config.yaml
hidden_act: "tanh_gelu"
norm: "layernorm"
norm_eps: 1e-06
attn_scale: 0.177
init_std_o: 0.00484
init_std_up: 0.0256
weight_decay: 0.045
lr_head: 0.00915
max_grad_norm: 0.5
warmup_steps: 233
decay_fraction: 0.685
max_seq_len: 1024
train_tokens: 148200000
Each number is 50 + 10 x the weight over its row's rms, rounded and kept within 0 to 99. Layers, rows and columns count from 0. The size before them is the row's rms in percent of the matrix's.

# layer 11 MLP down (transposed), 320x96, rms 0.22, rows 221-257, columns 0-95
096:52 47 44 53 35 42 64 76 49 62 62 43 28 43 51 75 39 36 50 43 35 53 41 52 46 57 46 55 52 55 41 51 53 50 41 64 73 49 56 52 50 41 48 46 57 60 49 41 48 61 35 45 59 52 35 48 49 43 42 53 30 62 43 36 71 39 35 46 44 47 55 41 70 42 42 60 56 53 35 45 70 55 69 56 47 45 47 53 62 37 46 55 45 53 53 59
089:39 68 23 32 45 41 69 56 49 56 39 44 36 41 57 52 63 53 50 51 49 33 63 51 42 64 40 78 41 49 50 58 50 52 67 47 64 56 53 67 60 49 49 40 37 52 50 54 60 42 64 42 44 50 39 54 53 44 40 54 43 63 65 46 47 41 53 37 53 39 24 50 51 48 46 50 48 41 46 47 46 43 59 57 47 41 34 68 61 44 49 66 61 59 53 42
095:43 51 55 45 40 43 16 65 49 56 53 67 56 61 54 51 43 44 33 59 57 51 43 34 60 54 50 62 40 54 61 38 39 52 59 48 54 43 46 61 48 53 54 59 41 66 50 55 32 42 35 36 56 46 58 51 49 50 34 39 57 56 55 58 52 32 29 48 51 41 47 52 52 65 58 55 43 33 70 50 55 66 48 53 38 68 56 63 41 62 66 41 39 46 47 46
092:67 50 56 36 70 55 58 54 63 52 61 39 62 54 28 62 54 51 59 32 56 47 58 44 53 49 64 40 61 37 49 62 63 38 47 38 53 46 34 37 49 58 58 40 46 54 28 54 38 59 54 35 55 45 49 65 56 41 57 41 68 56 33 53 61 35 56 55 32 38 38 54 63 46 40 42 61 45 39 59 45 55 55 38 61 47 51 39 54 58 47 37 58 54 63 43
114:41 50 57 34 48 63 41 43 39 51 37 31 48 50 65 60 52 59 64 38 32 64 51 43 48 45 36 64 81 48 54 60 39 54 67 53 46 56 49 65 62 47 54 51 42 34 34 66 60 41 50 37 63 61 37 40 49 52 44 46 58 26 50 59 48 43 44 60 55 43 60 43 57 56 48 30 40 47 50 48 39 55 58 43 68 52 53 56 45 51 58 52 39 44 56 58
099:58 52 48 56 61 54 54 70 61 52 47 48 70 55 71 45 52 46 61 49 34 47 55 53 35 41 51 50 44 58 69 56 54 64 60 37 40 50 39 57 53 43 44 65 41 39 26 59 46 37 30 56 55 50 38 50 53 37 50 58 55 42 49 58 48 35 52 39 41 73 46 61 50 43 63 31 50 49 31 51 43 50 43 55 49 41 56 53 61 36 60 39 76 45 47 43
096:59 41 66 46 46 60 43 43 52 56 55 54 44 49 53 59 43 47 46 57 55 41 42 31 74 54 47 41 39 48 65 64 26 57 83 34 62 35 54 41 37 37 54 56 54 44 45 55 41 43 62 54 55 56 55 64 34 54 46 32 52 50 53 55 53 60 58 49 50 48 63 41 49 48 43 36 57 36 53 34 43 46 52 42 43 47 43 53 63 52 69 51 64 70 59 41
093:77 58 34 44 56 43 63 37 64 59 65 57 45 46 26 52 49 49 55 37 49 54 48 38 30 35 38 48 44 69 57 55 48 47 62 61 62 47 50 60 44 51 43 65 47 62 48 53 41 39 34 48 46 60 34 52 66 52 54 59 49 41 47 54 45 45 36 47 53 50 53 54 41 49 53 52 42 59 37 58 70 41 36 48 46 46 58 48 73 33 56 57 62 46 66 33
100:53 55 54 52 47 54 46 57 48 57 49 59 49 50 27 38 57 46 64 49 33 45 32 50 42 49 61 45 70 38 60 42 49 55 75 38 48 70 49 45 42 63 58 34 39 49 52 56 55 43 52 45 47 52 43 45 43 47 60 45 39 54 65 40 29 39 31 40 59 50 40 38 74 60 47 63 50 52 70 57 35 59 39 49 54 44 51 64 61 60 54 65 51 46 38 56
095:47 54 48 44 71 40 34 53 42 46 51 63 23 45 27 74 52 46 52 60 43 50 37 54 40 48 48 49 59 60 30 61 54 37 63 64 42 58 44 50 56 57 49 54 37 45 46 52 43 66 42 58 48 54 29 39 43 69 42 70 51 44 42 61 56 44 49 33 49 55 44 59 62 36 62 45 51 62 54 56 47 38 41 41 47 51 42 49 61 57 46 62 61 60 46 63
105:59 57 55 69 62 52 52 59 53 34 45 58 47 51 56 45 54 49 35 58 29 41 55 47 53 62 52 51 56 51 54 35 63 53 21 43 39 58 53 66 43 54 62 45 30 65 60 54 44 46 35 23 54 56 56 54 62 42 52 49 46 50 56 54 31 32 52 49 39 66 48 60 50 39 59 34 47 58 41 65 50 62 40 42 38 36 55 47 47 47 50 66 60 44 61 47
096:50 59 41 68 54 74 43 57 44 55 42 49 45 36 46 59 54 58 36 45 43 46 56 60 41 50 58 49 53 44 59 30 61 44 72 68 55 38 36 49 61 44 51 35 45 37 60 47 32 37 38 41 53 42 47 56 67 61 61 42 37 47 48 63 43 45 57 41 51 49 56 55 54 31 49 45 39 57 49 62 43 50 69 56 47 52 56 50 42 82 46 43 67 45 45 43
094:50 49 41 42 49 47 54 48 35 42 53 56 49 43 49 56 57 48 58 57 65 50 64 63 46 47 50 44 41 43 76 49 51 46 35 56 61 50 63 41 64 51 67 48 34 40 70 31 44 40 54 54 24 33 40 47 62 45 43 37 56 58 45 40 51 68 55 39 76 48 46 56 63 49 48 54 54 45 53 58 55 57 50 54 44 38 39 56 49 60 44 57 77 45 35 41
111:44 54 62 44 47 47 36 19 64 49 63 30 45 53 59 64 51 48 47 49 46 52 41 40 61 56 55 64 54 34 47 40 52 50 53 50 56 55 45 52 62 32 52 39 27 72 47 64 59 42 55 55 41 61 60 61 27 35 53 48 56 78 48 48 54 45 49 52 50 49 42 58 59 53 31 52 58 51 45 51 50 34 63 60 36 37 57 45 64 47 56 49 56 47 51 50
088:45 51 61 50 49 46 52 56 53 62 47 59 57 41 34 48 72 61 42 46 32 55 43 24 39 35 47 42 59 45 36 61 48 60 28 63 41 53 58 47 43 52 43 48 66 58 52 35 50 35 43 75 54 51 72 52 36 44 58 47 45 66 39 63 51 58 44 53 53 55 44 62 52 61 42 57 47 47 43 51 56 54 61 62 44 40 52 36 31 63 57 60 58 57 38 43
116:58 59 43 51 61 47 64 61 49 38 54 64 46 61 52 43 42 37 58 50 37 36 44 47 40 51 45 52 72 53 56 42 67 27 68 80 35 59 60 51 35 52 47 52 42 47 53 50 49 56 38 50 49 69 51 43 59 50 39 52 56 61 41 44 35 44 54 51 33 42 57 48 56 65 57 55 32 55 62 49 62 63 40 39 31 54 34 52 40 59 44 55 51 44 55 36
108:49 62 50 53 64 35 62 49 44 53 48 52 50 49 50 34 66 52 32 66 41 39 30 33 59 53 66 48 61 39 42 35 40 49 62 45 67 54 42 58 52 50 35 64 43 62 52 59 50 48 71 43 53 51 57 68 47 69 42 52 36 59 49 48 67 34 42 54 45 43 50 55 37 39 61 49 33 39 50 39 48 54 53 29 66 64 55 44 46 41 54 46 54 51 57 40
108:44 57 63 53 52 36 46 45 46 32 66 39 46 42 42 45 57 39 46 58 37 42 41 59 54 47 51 54 57 29 51 38 45 57 57 55 49 47 59 40 51 57 40 59 45 40 62 52 62 28 38 44 51 62 58 44 44 67 36 67 60 70 55 45 65 41 41 64 54 47 38 45 55 56 39 67 66 66 55 42 63 48 33 57 54 52 37 55 41 65 51 29 40 59 45 56
105:69 60 52 50 52 45 59 59 52 57 44 53 38 59 64 46 68 24 49 55 32 46 56 48 33 47 60 60 65 38 31 44 65 48 42 50 60 55 63 62 51 41 45 58 40 47 57 54 37 42 80 53 52 44 46 40 40 51 40 59 54 44 42 63 41 49 56 44 59 64 39 34 51 38 44 55 40 42 54 54 53 48 18 52 52 52 56 43 59 59 39 63 46 48 44 50
095:49 40 52 52 49 62 60 40 38 49 40 75 51 58 43 54 75 39 34 55 64 62 46 49 38 55 52 60 66 59 57 43 49 45 77 29 38 53 46 54 42 55 41 36 56 43 58 39 40 49 56 46 44 42 61 69 49 53 55 44 32 34 40 59 49 53 57 34 61 47 55 45 31 38 59 30 52 46 49 60 42 54 65 46 61 58 47 55 47 53 55 61 59 43 45 46
081:32 57 35 51 53 47 38 37 65 55 44 29 70 21 46 58 45 41 43 52 59 55 38 42 43 54 53 54 56 61 55 44 27 43 65 47 65 51 45 51 57 54 48 54 45 49 61 42 64 48 40 52 60 49 49 52 33 58 44 49 39 35 52 57 39 38 29 47 57 29 59 61 57 56 36 54 63 44 61 64 52 41 49 43 62 57 66 57 46 60 52 61 61 51 54 54
087:47 54 56 67 59 50 54 48 53 53 49 46 53 45 50 52 29 57 43 69 56 53 41 64 72 46 41 42 55 55 40 53 54 40 55 64 29 41 48 45 56 51 74 37 50 20 47 53 57 46 56 65 50 38 54 50 55 51 44 38 55 51 54 42 62 68 38 59 54 52 39 57 54 37 53 39 71 48 46 49 52 29 48 59 55 41 65 57 32 49 60 60 33 57 35 40
087:43 58 52 47 62 47 65 60 57 36 55 59 58 44 44 36 55 52 57 44 43 47 54 42 36 61 46 55 66 73 46 53 64 51 42 45 45 51 52 39 39 57 38 32 49 48 51 44 52 40 48 65 55 56 49 47 43 62 67 63 52 49 26 46 34 43 46 41 44 58 34 69 52 55 52 48 60 58 60 44 31 47 58 57 63 50 56 56 31 17 63 52 41 39 57 52
100:59 44 56 52 61 55 51 44 64 50 48 50 56 60 54 60 43 54 54 58 46 39 42 54 42 62 56 69 64 44 28 38 57 38 29 56 48 69 55 68 64 34 39 38 44 52 51 32 56 39 63 45 53 50 43 41 44 49 56 53 55 41 59 45 52 28 53 32 40 58 50 46 49 53 25 35 45 65 45 54 54 52 54 45 65 61 47 51 54 51 64 44 38 31 66 61
097:51 45 65 56 50 59 69 65 32 47 75 39 27 59 47 49 44 45 72 39 46 50 48 51 41 50 43 47 51 57 37 47 63 41 85 36 43 51 39 61 53 54 37 45 61 56 48 44 49 50 46 45 59 48 42 58 49 30 40 49 45 58 42 36 60 47 57 58 55 55 44 47 45 37 56 50 47 73 53 44 49 48 57 37 61 59 67 42 55 35 52 63 46 53 48 36
087:47 50 49 29 38 60 41 44 50 29 50 60 52 57 66 59 55 51 51 60 64 53 39 47 41 67 53 58 69 55 57 39 45 39 50 58 61 56 36 47 30 49 28 39 60 59 46 45 50 42 44 55 51 54 54 43 48 58 74 50 47 54 55 60 35 52 77 48 47 62 44 57 57 45 49 39 59 57 41 51 51 47 45 54 83 31 50 36 50 45 51 41 47 40 47 49
096:42 54 53 49 55 41 62 50 63 52 49 51 63 44 50 49 41 49 52 51 38 66 51 53 34 44 45 65 55 38 66 31 45 52 36 65 48 37 45 46 70 46 37 42 54 51 31 53 56 46 35 31 58 51 42 57 78 63 44 52 49 55 52 67 70 40 51 59 48 39 41 57 41 56 49 47 67 57 46 36 37 35 33 40 54 49 57 52 60 61 53 38 61 66 47 59
109:47 53 47 52 46 35 55 53 56 56 48 51 52 51 49 35 51 37 57 51 27 40 67 56 51 36 33 62 37 53 35 46 63 53 44 72 49 56 65 75 61 51 41 42 52 36 53 57 48 55 32 42 54 48 40 35 65 48 48 50 66 50 49 39 37 47 63 60 58 51 53 38 50 54 65 46 45 59 49 66 62 41 27 52 52 47 60 58 44 58 31 54 31 65 47 47
102:41 41 42 31 38 46 60 49 43 51 42 62 40 47 65 42 45 44 58 75 71 43 53 47 48 60 50 44 60 57 57 55 30 39 44 55 48 54 47 48 39 64 56 46 57 56 35 42 53 29 49 54 41 63 49 36 66 45 53 49 64 45 50 69 58 60 45 53 39 50 59 74 39 58 52 48 49 32 43 37 68 61 53 41 72 45 48 40 45 50 33 53 51 56 53 49
094:69 66 53 33 40 47 46 51 57 56 71 52 70 48 40 66 53 42 41 32 66 55 45 45 46 50 31 41 38 43 35 49 50 44 44 51 57 50 53 45 51 54 51 47 44 53 48 45 61 65 56 68 55 53 70 77 35 36 54 56 46 44 41 64 49 55 29 43 51 43 33 36 44 61 55 51 38 61 45 44 47 63 50 55 48 45 38 53 52 45 65 56 50 52 30 55
112:31 47 41 54 30 47 69 43 53 47 60 71 52 41 50 65 67 49 46 46 44 50 53 45 54 61 59 51 55 48 53 57 56 33 64 56 44 77 37 52 61 54 34 64 41 58 47 35 42 41 74 43 37 50 63 59 56 42 44 53 44 40 57 51 46 60 61 30 48 53 52 35 57 68 35 43 50 38 51 36 55 41 50 41 44 44 44 51 52 58 59 63 35 55 49 43
097:53 66 37 46 54 51 37 52 52 52 24 49 43 48 39 28 43 58 68 60 61 47 47 50 49 39 52 55 45 63 52 53 45 45 44 76 45 55 66 55 46 49 49 62 57 52 39 53 48 40 45 57 44 20 31 39 77 56 65 47 52 44 51 56 54 29 33 56 56 55 46 39 49 57 48 62 50 50 51 68 43 57 58 51 64 65 39 53 51 44 36 51 50 48 60 43
100:58 66 52 57 54 37 63 49 54 52 71 53 56 64 51 42 66 27 46 49 65 49 55 52 46 46 46 73 54 57 43 43 44 48 63 42 53 25 47 38 50 44 42 56 61 35 51 33 44 50 46 54 66 60 49 43 41 42 71 57 70 48 37 43 52 52 63 43 27 62 38 33 59 40 45 58 57 58 50 53 56 47 33 46 37 62 51 40 50 56 50 52 45 57 46 37
088:59 59 60 47 53 47 33 60 46 50 37 51 50 53 51 62 56 71 64 39 41 58 42 44 42 59 51 44 51 45 58 54 33 60 74 47 49 40 42 51 57 37 43 37 54 37 53 42 47 43 58 42 46 21 47 41 61 53 46 57 70 59 53 30 57 29 50 47 57 46 58 52 60 36 46 44 56 44 29 55 57 50 70 46 49 45 56 51 63 56 70 28 57 49 57 51
086:42 49 42 50 42 62 45 56 54 52 61 41 41 56 56 48 35 40 46 72 61 33 54 64 51 47 39 48 47 32 40 57 60 39 41 51 50 40 72 52 42 60 32 51 56 56 29 50 35 54 33 55 56 59 47 48 56 48 66 52 49 55 48 58 48 56 67 68 56 50 46 41 57 72 59 43 56 58 22 59 62 41 50 47 42 40 44 53 41 72 44 34 50 61 49 48
103:65 47 40 48 54 59 55 61 44 53 66 52 30 63 55 62 67 57 55 54 37 19 63 48 46 46 47 43 57 51 39 59 57 48 80 52 48 58 40 53 65 50 44 51 51 43 36 34 66 46 54 62 43 38 49 42 57 44 40 52 61 28 53 53 48 40 58 52 69 51 51 48 42 42 40 47 36 61 49 66 67 44 34 44 49 49 44 49 48 36 57 51 48 57 64 43
103:55 40 62 55 58 57 72 40 36 53 48 47 47 42 61 45 58 61 71 36 34 42 63 52 39 45 47 44 49 48 51 61 33 43 81 41 55 52 52 50 63 53 50 72 69 40 53 51 61 58 45 51 51 38 57 52 58 66 39 55 48 44 63 42 60 68 59 50 41 39 52 48 56 51 59 36 46 46 40 34 62 42 47 41 39 41 47 53 62 41 36 34 41 43 41 42
# layer 11 MLP up, 320x96, rms 0.2, rows 222-257, columns 0-95
095:42 37 51 62 38 44 30 38 43 49 48 61 62 42 24 42 40 65 41 56 58 42 48 49 50 63 49 45 44 55 55 51 46 51 55 57 51 54 51 52 41 63 49 41 64 45 41 65 29 31 57 53 49 40 50 63 43 61 47 37 49 43 42 55 51 51 40 51 38 26 43 33 57 45 52 42 49 54 49 55 64 57 53 61 48 82 68 38 40 50 59 48 62 59 44 66
097:43 37 55 43 61 64 65 59 44 29 55 56 56 51 51 55 49 48 56 51 46 52 33 37 78 40 78 38 56 54 40 53 60 59 63 43 52 49 50 62 61 54 41 37 53 48 54 49 49 76 51 43 51 47 24 49 43 39 61 47 54 64 54 50 37 60 58 49 39 50 61 43 42 27 64 54 48 56 39 46 56 36 57 38 60 57 40 43 44 49 34 55 41 45 49 54
094:55 49 44 48 29 60 40 49 48 55 50 59 40 54 61 53 40 58 46 68 46 32 39 57 53 49 31 55 47 57 66 47 50 55 61 49 40 56 64 53 37 54 42 46 69 52 34 47 18 64 58 47 47 47 52 36 45 45 28 62 44 44 57 56 42 65 44 62 53 36 41 62 52 47 75 53 35 54 60 41 43 46 55 52 43 53 31 65 43 48 39 51 46 43 43 63
110:58 53 40 47 61 58 54 59 51 31 57 38 66 59 56 51 51 46 30 71 52 55 60 66 62 50 59 41 40 54 48 68 49 59 58 43 55 54 53 35 46 54 41 30 40 55 68 43 42 66 43 50 33 32 44 44 43 41 42 56 36 64 63 35 52 59 46 51 39 50 54 58 45 37 51 46 52 49 63 42 44 58 57 58 21 53 47 62 61 47 29 37 51 51 55 48
099:50 18 61 53 52 31 39 46 60 54 52 47 41 58 36 43 38 57 52 71 53 41 44 67 54 45 42 49 68 60 37 57 47 44 66 55 70 49 48 68 56 48 53 51 59 28 36 66 35 57 51 44 66 49 60 38 42 59 46 57 44 56 43 51 45 56 44 57 55 52 38 44 39 41 55 45 64 52 53 61 50 45 29 52 52 48 48 57 39 63 62 62 37 58 54 61
101:55 57 68 48 52 63 47 58 63 46 56 46 50 33 48 50 39 52 52 62 47 40 49 58 71 53 42 32 49 46 67 45 42 56 52 37 53 41 68 45 49 47 34 46 72 54 52 34 38 38 50 43 37 44 28 35 39 42 56 59 56 70 58 69 48 54 43 40 50 49 40 63 64 48 49 45 68 49 33 54 52 52 56 56 55 49 64 50 37 60 44 31 49 52 56 69
095:47 40 68 37 37 50 46 39 64 56 68 65 42 38 32 40 60 52 63 54 61 55 55 58 51 71 43 50 57 54 50 52 52 55 58 31 39 39 62 24 50 61 54 29 48 39 54 42 41 45 61 45 55 47 63 48 40 53 56 46 77 47 62 38 49 49 54 58 52 43 55 53 53 50 42 37 48 48 51 58 56 58 28 51 54 58 51 49 44 43 60 57 29 43 31 54
098:59 50 44 33 41 49 45 50 64 50 49 60 59 44 44 53 61 56 57 51 54 46 36 57 52 47 43 23 60 38 48 52 48 45 53 51 44 46 63 47 38 57 66 45 66 50 37 53 57 80 51 59 43 40 60 31 51 48 60 62 48 58 41 42 47 39 69 26 64 46 43 53 55 43 60 64 48 34 48 54 59 30 45 33 62 62 40 50 51 51 51 39 52 36 49 69
099:67 42 45 42 64 51 48 50 64 37 59 28 43 43 47 52 72 49 39 25 68 33 41 54 54 58 55 61 38 56 36 53 35 43 51 51 36 53 45 36 52 59 56 56 78 48 52 48 46 59 48 45 47 42 60 48 52 46 62 57 54 64 44 41 48 47 58 42 35 46 35 62 50 59 64 56 69 48 50 58 60 35 64 48 50 50 61 38 43 52 38 41 49 65 40 51
107:48 55 61 32 30 43 46 37 40 44 67 38 44 50 41 60 56 43 28 54 44 47 50 55 68 45 69 19 35 45 44 56 41 44 53 40 51 50 62 49 45 45 42 51 64 57 54 47 68 61 38 51 52 38 68 41 56 58 55 52 62 66 52 56 60 50 68 44 45 33 65 43 56 51 52 66 52 43 57 37 41 43 62 41 45 61 57 48 39 45 36 49 48 49 43 54
090:43 39 58 40 59 49 45 40 67 38 56 41 56 53 73 46 54 54 56 51 74 59 50 46 67 66 50 46 36 50 55 40 41 58 37 54 37 61 60 46 56 49 78 44 42 46 52 50 63 48 58 50 34 47 53 47 42 58 45 67 46 51 68 52 49 47 39 42 58 60 39 66 50 49 68 51 64 46 45 41 51 60 42 31 59 60 41 49 49 38 36 54 61 48 63 74
099:59 37 49 56 47 36 40 37 50 54 55 52 52 35 58 38 55 58 36 42 39 59 41 44 51 75 41 54 60 61 63 57 45 69 50 37 34 51 56 57 53 59 48 47 61 47 42 59 51 64 53 48 47 50 48 36 50 62 74 47 67 47 46 43 50 32 57 62 30 48 39 56 41 66 60 50 42 26 56 30 60 40 51 58 33 70 54 48 55 46 52 49 45 61 47 51
103:35 49 51 43 48 36 44 27 44 41 45 36 62 44 61 54 57 50 44 51 60 62 43 70 47 44 71 30 33 45 51 62 62 40 51 59 53 52 60 52 49 64 41 52 48 47 56 56 47 57 47 51 38 68 50 47 47 56 40 61 60 56 37 28 44 51 60 39 51 41 38 38 46 48 52 74 62 57 70 52 47 73 45 47 49 63 33 52 41 55 55 40 44 51 38 39
089:46 58 60 35 57 27 47 34 50 41 69 34 61 42 47 59 48 54 46 51 40 41 49 51 58 65 63 54 35 51 50 46 59 44 62 43 69 54 48 47 49 64 49 68 33 43 49 56 39 74 44 50 57 50 54 47 33 55 33 59 52 57 53 40 46 42 50 50 58 30 64 55 39 50 45 60 51 44 49 57 57 46 50 42 43 48 56 38 63 40 49 33 34 76 37 41
108:62 30 40 47 46 48 45 52 50 49 50 48 54 51 43 34 40 61 57 57 61 55 49 54 55 63 40 63 61 53 61 51 45 42 55 27 61 52 47 50 53 58 47 38 48 59 53 57 34 63 50 41 37 41 54 25 40 41 47 57 48 67 65 49 68 65 52 31 46 41 52 56 38 41 61 40 64 42 56 52 66 51 51 66 40 38 57 44 50 64 46 24 61 52 38 67
102:72 48 45 43 38 49 51 47 42 45 53 44 53 42 42 41 48 43 48 43 52 38 45 51 38 49 26 46 64 53 78 53 44 62 68 44 65 46 63 34 48 53 45 45 64 45 48 75 61 49 64 34 46 45 46 38 43 55 42 71 53 53 54 42 45 45 41 54 49 33 45 36 57 49 39 63 52 34 58 42 41 47 50 59 54 44 48 47 36 67 73 56 57 45 63 49
093:32 37 47 35 37 50 54 49 51 43 57 52 60 44 53 43 41 44 48 66 58 53 57 45 62 34 56 50 39 59 58 61 43 71 53 20 52 50 51 42 69 54 56 33 60 45 34 57 40 56 38 55 64 52 47 36 54 62 33 54 59 54 56 45 47 69 41 59 24 52 46 53 39 49 62 49 52 40 59 54 43 57 61 47 32 64 41 66 46 45 47 63 55 47 44 53
109:63 45 63 29 54 35 43 70 42 37 49 45 51 56 50 45 58 50 37 44 58 28 27 49 48 67 66 40 52 50 40 46 48 57 56 43 60 50 63 53 34 50 69 35 56 54 43 46 45 55 66 49 54 52 51 54 47 47 41 57 45 57 49 55 45 59 59 32 69 44 40 58 50 43 66 62 53 50 42 33 54 53 50 54 63 51 35 44 35 40 42 28 55 48 41 68
104:40 27 71 53 56 53 40 48 65 47 52 42 53 43 55 42 45 60 65 35 63 53 59 64 53 56 49 51 40 60 45 48 38 56 52 50 46 74 43 27 56 47 54 54 44 62 58 55 47 55 52 47 46 46 50 31 38 37 40 59 45 46 71 38 43 61 35 62 54 38 36 73 48 42 63 46 48 51 46 61 40 55 48 56 41 53 51 41 39 54 60 41 49 70 56 72
087:33 42 50 47 47 44 52 56 55 48 51 44 47 61 54 27 63 43 64 39 33 63 45 60 51 26 63 59 38 38 77 53 45 53 57 53 59 45 37 44 39 46 55 62 66 67 41 53 53 71 53 56 48 61 48 35 57 39 59 56 36 54 38 37 45 56 64 44 32 39 45 41 48 60 52 36 49 42 58 46 35 43 56 53 39 45 49 51 37 60 35 46 60 57 49 46
091:63 48 46 54 44 50 27 52 47 49 53 36 49 50 40 44 61 50 40 38 49 41 36 56 40 51 36 59 38 58 64 62 50 62 64 48 62 38 47 48 44 56 46 59 71 62 46 49 46 72 39 37 31 37 44 35 42 35 55 47 58 44 55 69 54 54 44 51 47 46 64 41 51 46 55 46 51 33 47 51 48 44 41 51 37 47 45 66 73 64 35 42 46 75 63 50
093:28 48 53 58 44 42 55 27 43 50 49 29 56 48 58 38 55 56 47 58 48 54 35 47 64 56 66 52 47 44 41 64 51 71 55 62 58 51 67 36 39 52 57 55 47 49 41 58 41 56 38 50 34 57 54 29 37 47 45 46 63 66 58 55 59 61 49 52 53 45 58 46 61 59 68 62 55 34 35 37 58 49 36 51 46 45 58 43 43 41 36 55 38 66 33 39
109:61 44 60 46 75 50 50 38 45 46 72 61 50 58 30 63 55 47 55 53 61 44 44 49 55 60 55 44 45 49 59 53 47 54 54 23 65 47 41 43 40 41 74 50 57 46 52 49 39 50 52 51 49 37 49 52 37 37 52 41 68 46 40 41 44 42 57 27 48 29 39 49 53 42 43 48 57 44 55 56 53 41 44 41 43 72 74 38 58 58 57 67 52 41 49 47
096:46 35 55 62 51 47 36 25 65 39 51 52 72 55 60 43 40 44 41 57 67 49 47 41 43 65 60 43 63 56 60 68 25 57 46 61 51 48 48 50 49 51 41 47 64 49 49 46 61 46 67 63 41 42 54 35 39 55 40 41 58 58 54 58 61 49 45 45 44 50 54 41 38 57 61 68 66 38 42 29 44 52 54 39 58 53 37 36 57 44 37 61 53 57 50 61
097:31 60 71 45 48 27 27 51 54 44 58 55 65 54 44 55 41 45 47 53 60 41 47 58 61 65 46 43 40 41 46 51 53 43 57 54 50 64 69 50 45 50 71 56 50 43 53 37 63 52 42 56 62 52 67 53 27 44 44 41 48 66 45 18 53 53 36 53 39 45 46 40 45 48 51 54 52 37 47 58 44 41 54 41 33 43 62 56 49 45 44 65 46 61 53 60
096:45 69 53 34 51 34 35 45 53 37 57 53 62 58 48 48 80 61 42 27 55 45 42 59 41 71 52 40 55 51 52 58 55 42 52 30 44 71 39 45 39 47 62 46 40 46 54 43 62 65 53 59 38 43 56 54 29 47 58 52 43 51 55 35 49 53 39 33 59 47 43 60 47 29 48 49 46 44 66 44 54 59 47 58 46 45 47 44 58 57 40 48 61 51 51 65
107:58 39 62 34 51 61 30 59 53 49 50 64 46 36 51 51 43 59 61 74 56 45 54 46 51 42 43 21 45 33 64 44 29 50 57 39 54 48 52 36 41 53 54 50 66 48 51 54 46 43 59 40 40 42 49 51 42 52 37 56 55 42 46 49 36 56 57 41 53 47 50 54 49 47 54 45 69 54 39 60 46 68 54 46 54 74 36 64 42 67 51 69 58 35 40 60
107:44 51 51 44 55 63 32 63 58 40 63 40 42 52 43 38 74 47 55 37 58 32 37 40 45 55 48 49 53 51 50 57 43 58 52 46 60 49 71 37 38 36 55 44 61 66 54 53 58 48 62 47 53 22 53 48 48 27 43 49 49 55 58 52 43 52 40 48 59 42 46 41 62 44 56 58 70 45 46 73 59 41 33 47 34 65 62 48 38 47 44 49 57 65 56 55
093:46 39 50 69 58 59 40 44 53 23 47 33 45 53 55 47 42 45 55 67 57 39 49 34 61 51 48 49 48 67 63 53 44 55 55 47 69 68 59 47 19 37 53 39 55 55 55 54 48 52 52 49 39 48 52 45 47 57 49 56 52 50 62 58 53 57 40 49 23 51 59 54 52 59 49 52 56 30 54 78 58 47 50 42 44 49 44 57 46 52 52 47 31 69 40 40
108:61 52 73 46 38 55 41 27 62 47 50 66 53 48 21 49 52 51 47 50 45 34 49 64 51 56 59 29 37 53 57 55 50 67 65 48 56 53 53 52 57 55 47 38 50 53 37 57 49 57 46 53 52 45 49 42 41 69 58 55 68 45 55 60 65 36 51 56 46 54 59 52 44 39 49 46 46 17 36 55 36 51 47 52 36 47 41 68 36 47 48 44 43 46 50 65
100:43 65 48 37 35 53 54 65 52 51 41 43 63 49 39 31 61 58 38 66 44 28 49 50 57 38 46 49 38 31 65 46 53 61 64 59 65 56 57 65 54 34 52 44 66 41 48 58 62 53 30 42 50 52 46 47 57 31 65 54 45 62 52 55 52 47 40 50 50 52 54 47 59 50 42 51 68 33 65 50 65 43 41 34 45 52 54 44 31 50 51 52 44 62 63 35
100:27 60 75 57 38 57 35 61 49 47 42 38 55 52 46 55 52 49 41 58 43 36 42 52 74 58 40 32 48 69 50 62 50 67 60 60 37 59 40 52 49 44 62 47 44 51 48 64 48 52 43 53 49 40 59 55 35 62 35 50 57 57 67 52 47 45 49 55 44 57 41 62 51 29 55 65 43 48 52 35 75 61 38 53 50 50 48 43 59 36 43 51 48 59 37 55
090:42 44 29 39 38 40 37 38 46 44 60 52 55 72 53 28 50 50 57 50 43 59 45 33 55 56 54 56 67 39 44 51 65 33 57 55 42 65 51 53 46 37 69 41 54 64 63 26 53 67 63 47 44 54 61 51 39 53 44 48 43 47 56 50 54 46 47 37 43 43 49 51 37 46 73 68 62 37 53 38 70 54 54 49 40 58 45 49 40 48 38 61 47 52 49 51
098:54 46 63 43 56 32 51 59 51 46 56 52 54 43 53 39 45 56 52 60 51 57 46 61 55 50 55 60 57 46 52 46 41 71 50 48 54 60 50 59 58 29 47 49 60 34 58 44 53 50 60 35 40 46 33 44 49 57 49 57 38 40 77 57 40 45 43 40 53 57 36 51 47 48 61 66 47 52 64 36 59 74 38 36 46 69 70 41 56 41 42 49 32 33 56 73
100:46 43 60 46 49 50 57 39 63 49 51 49 56 35 53 47 59 53 57 51 55 45 39 62 55 58 63 53 39 51 50 42 40 73 46 62 62 63 50 39 54 54 62 22 42 45 65 56 43 62 56 50 43 66 59 48 46 41 56 60 22 64 60 45 48 43 58 27 54 35 47 58 49 40 59 50 49 54 55 36 42 76 66 33 45 57 68 55 46 45 45 40 43 49 43 53
105:54 53 24 50 38 71 43 45 63 32 64 29 37 58 64 52 66 43 44 48 47 42 50 56 55 51 72 36 34 59 53 39 46 67 51 43 33 54 49 59 62 59 44 35 49 56 52 56 44 67 59 35 52 48 46 43 51 39 47 62 61 61 56 39 55 53 42 39 46 48 44 65 45 45 65 59 41 44 56 50 50 52 40 42 62 71 49 60 49 65 55 50 42 51 57 42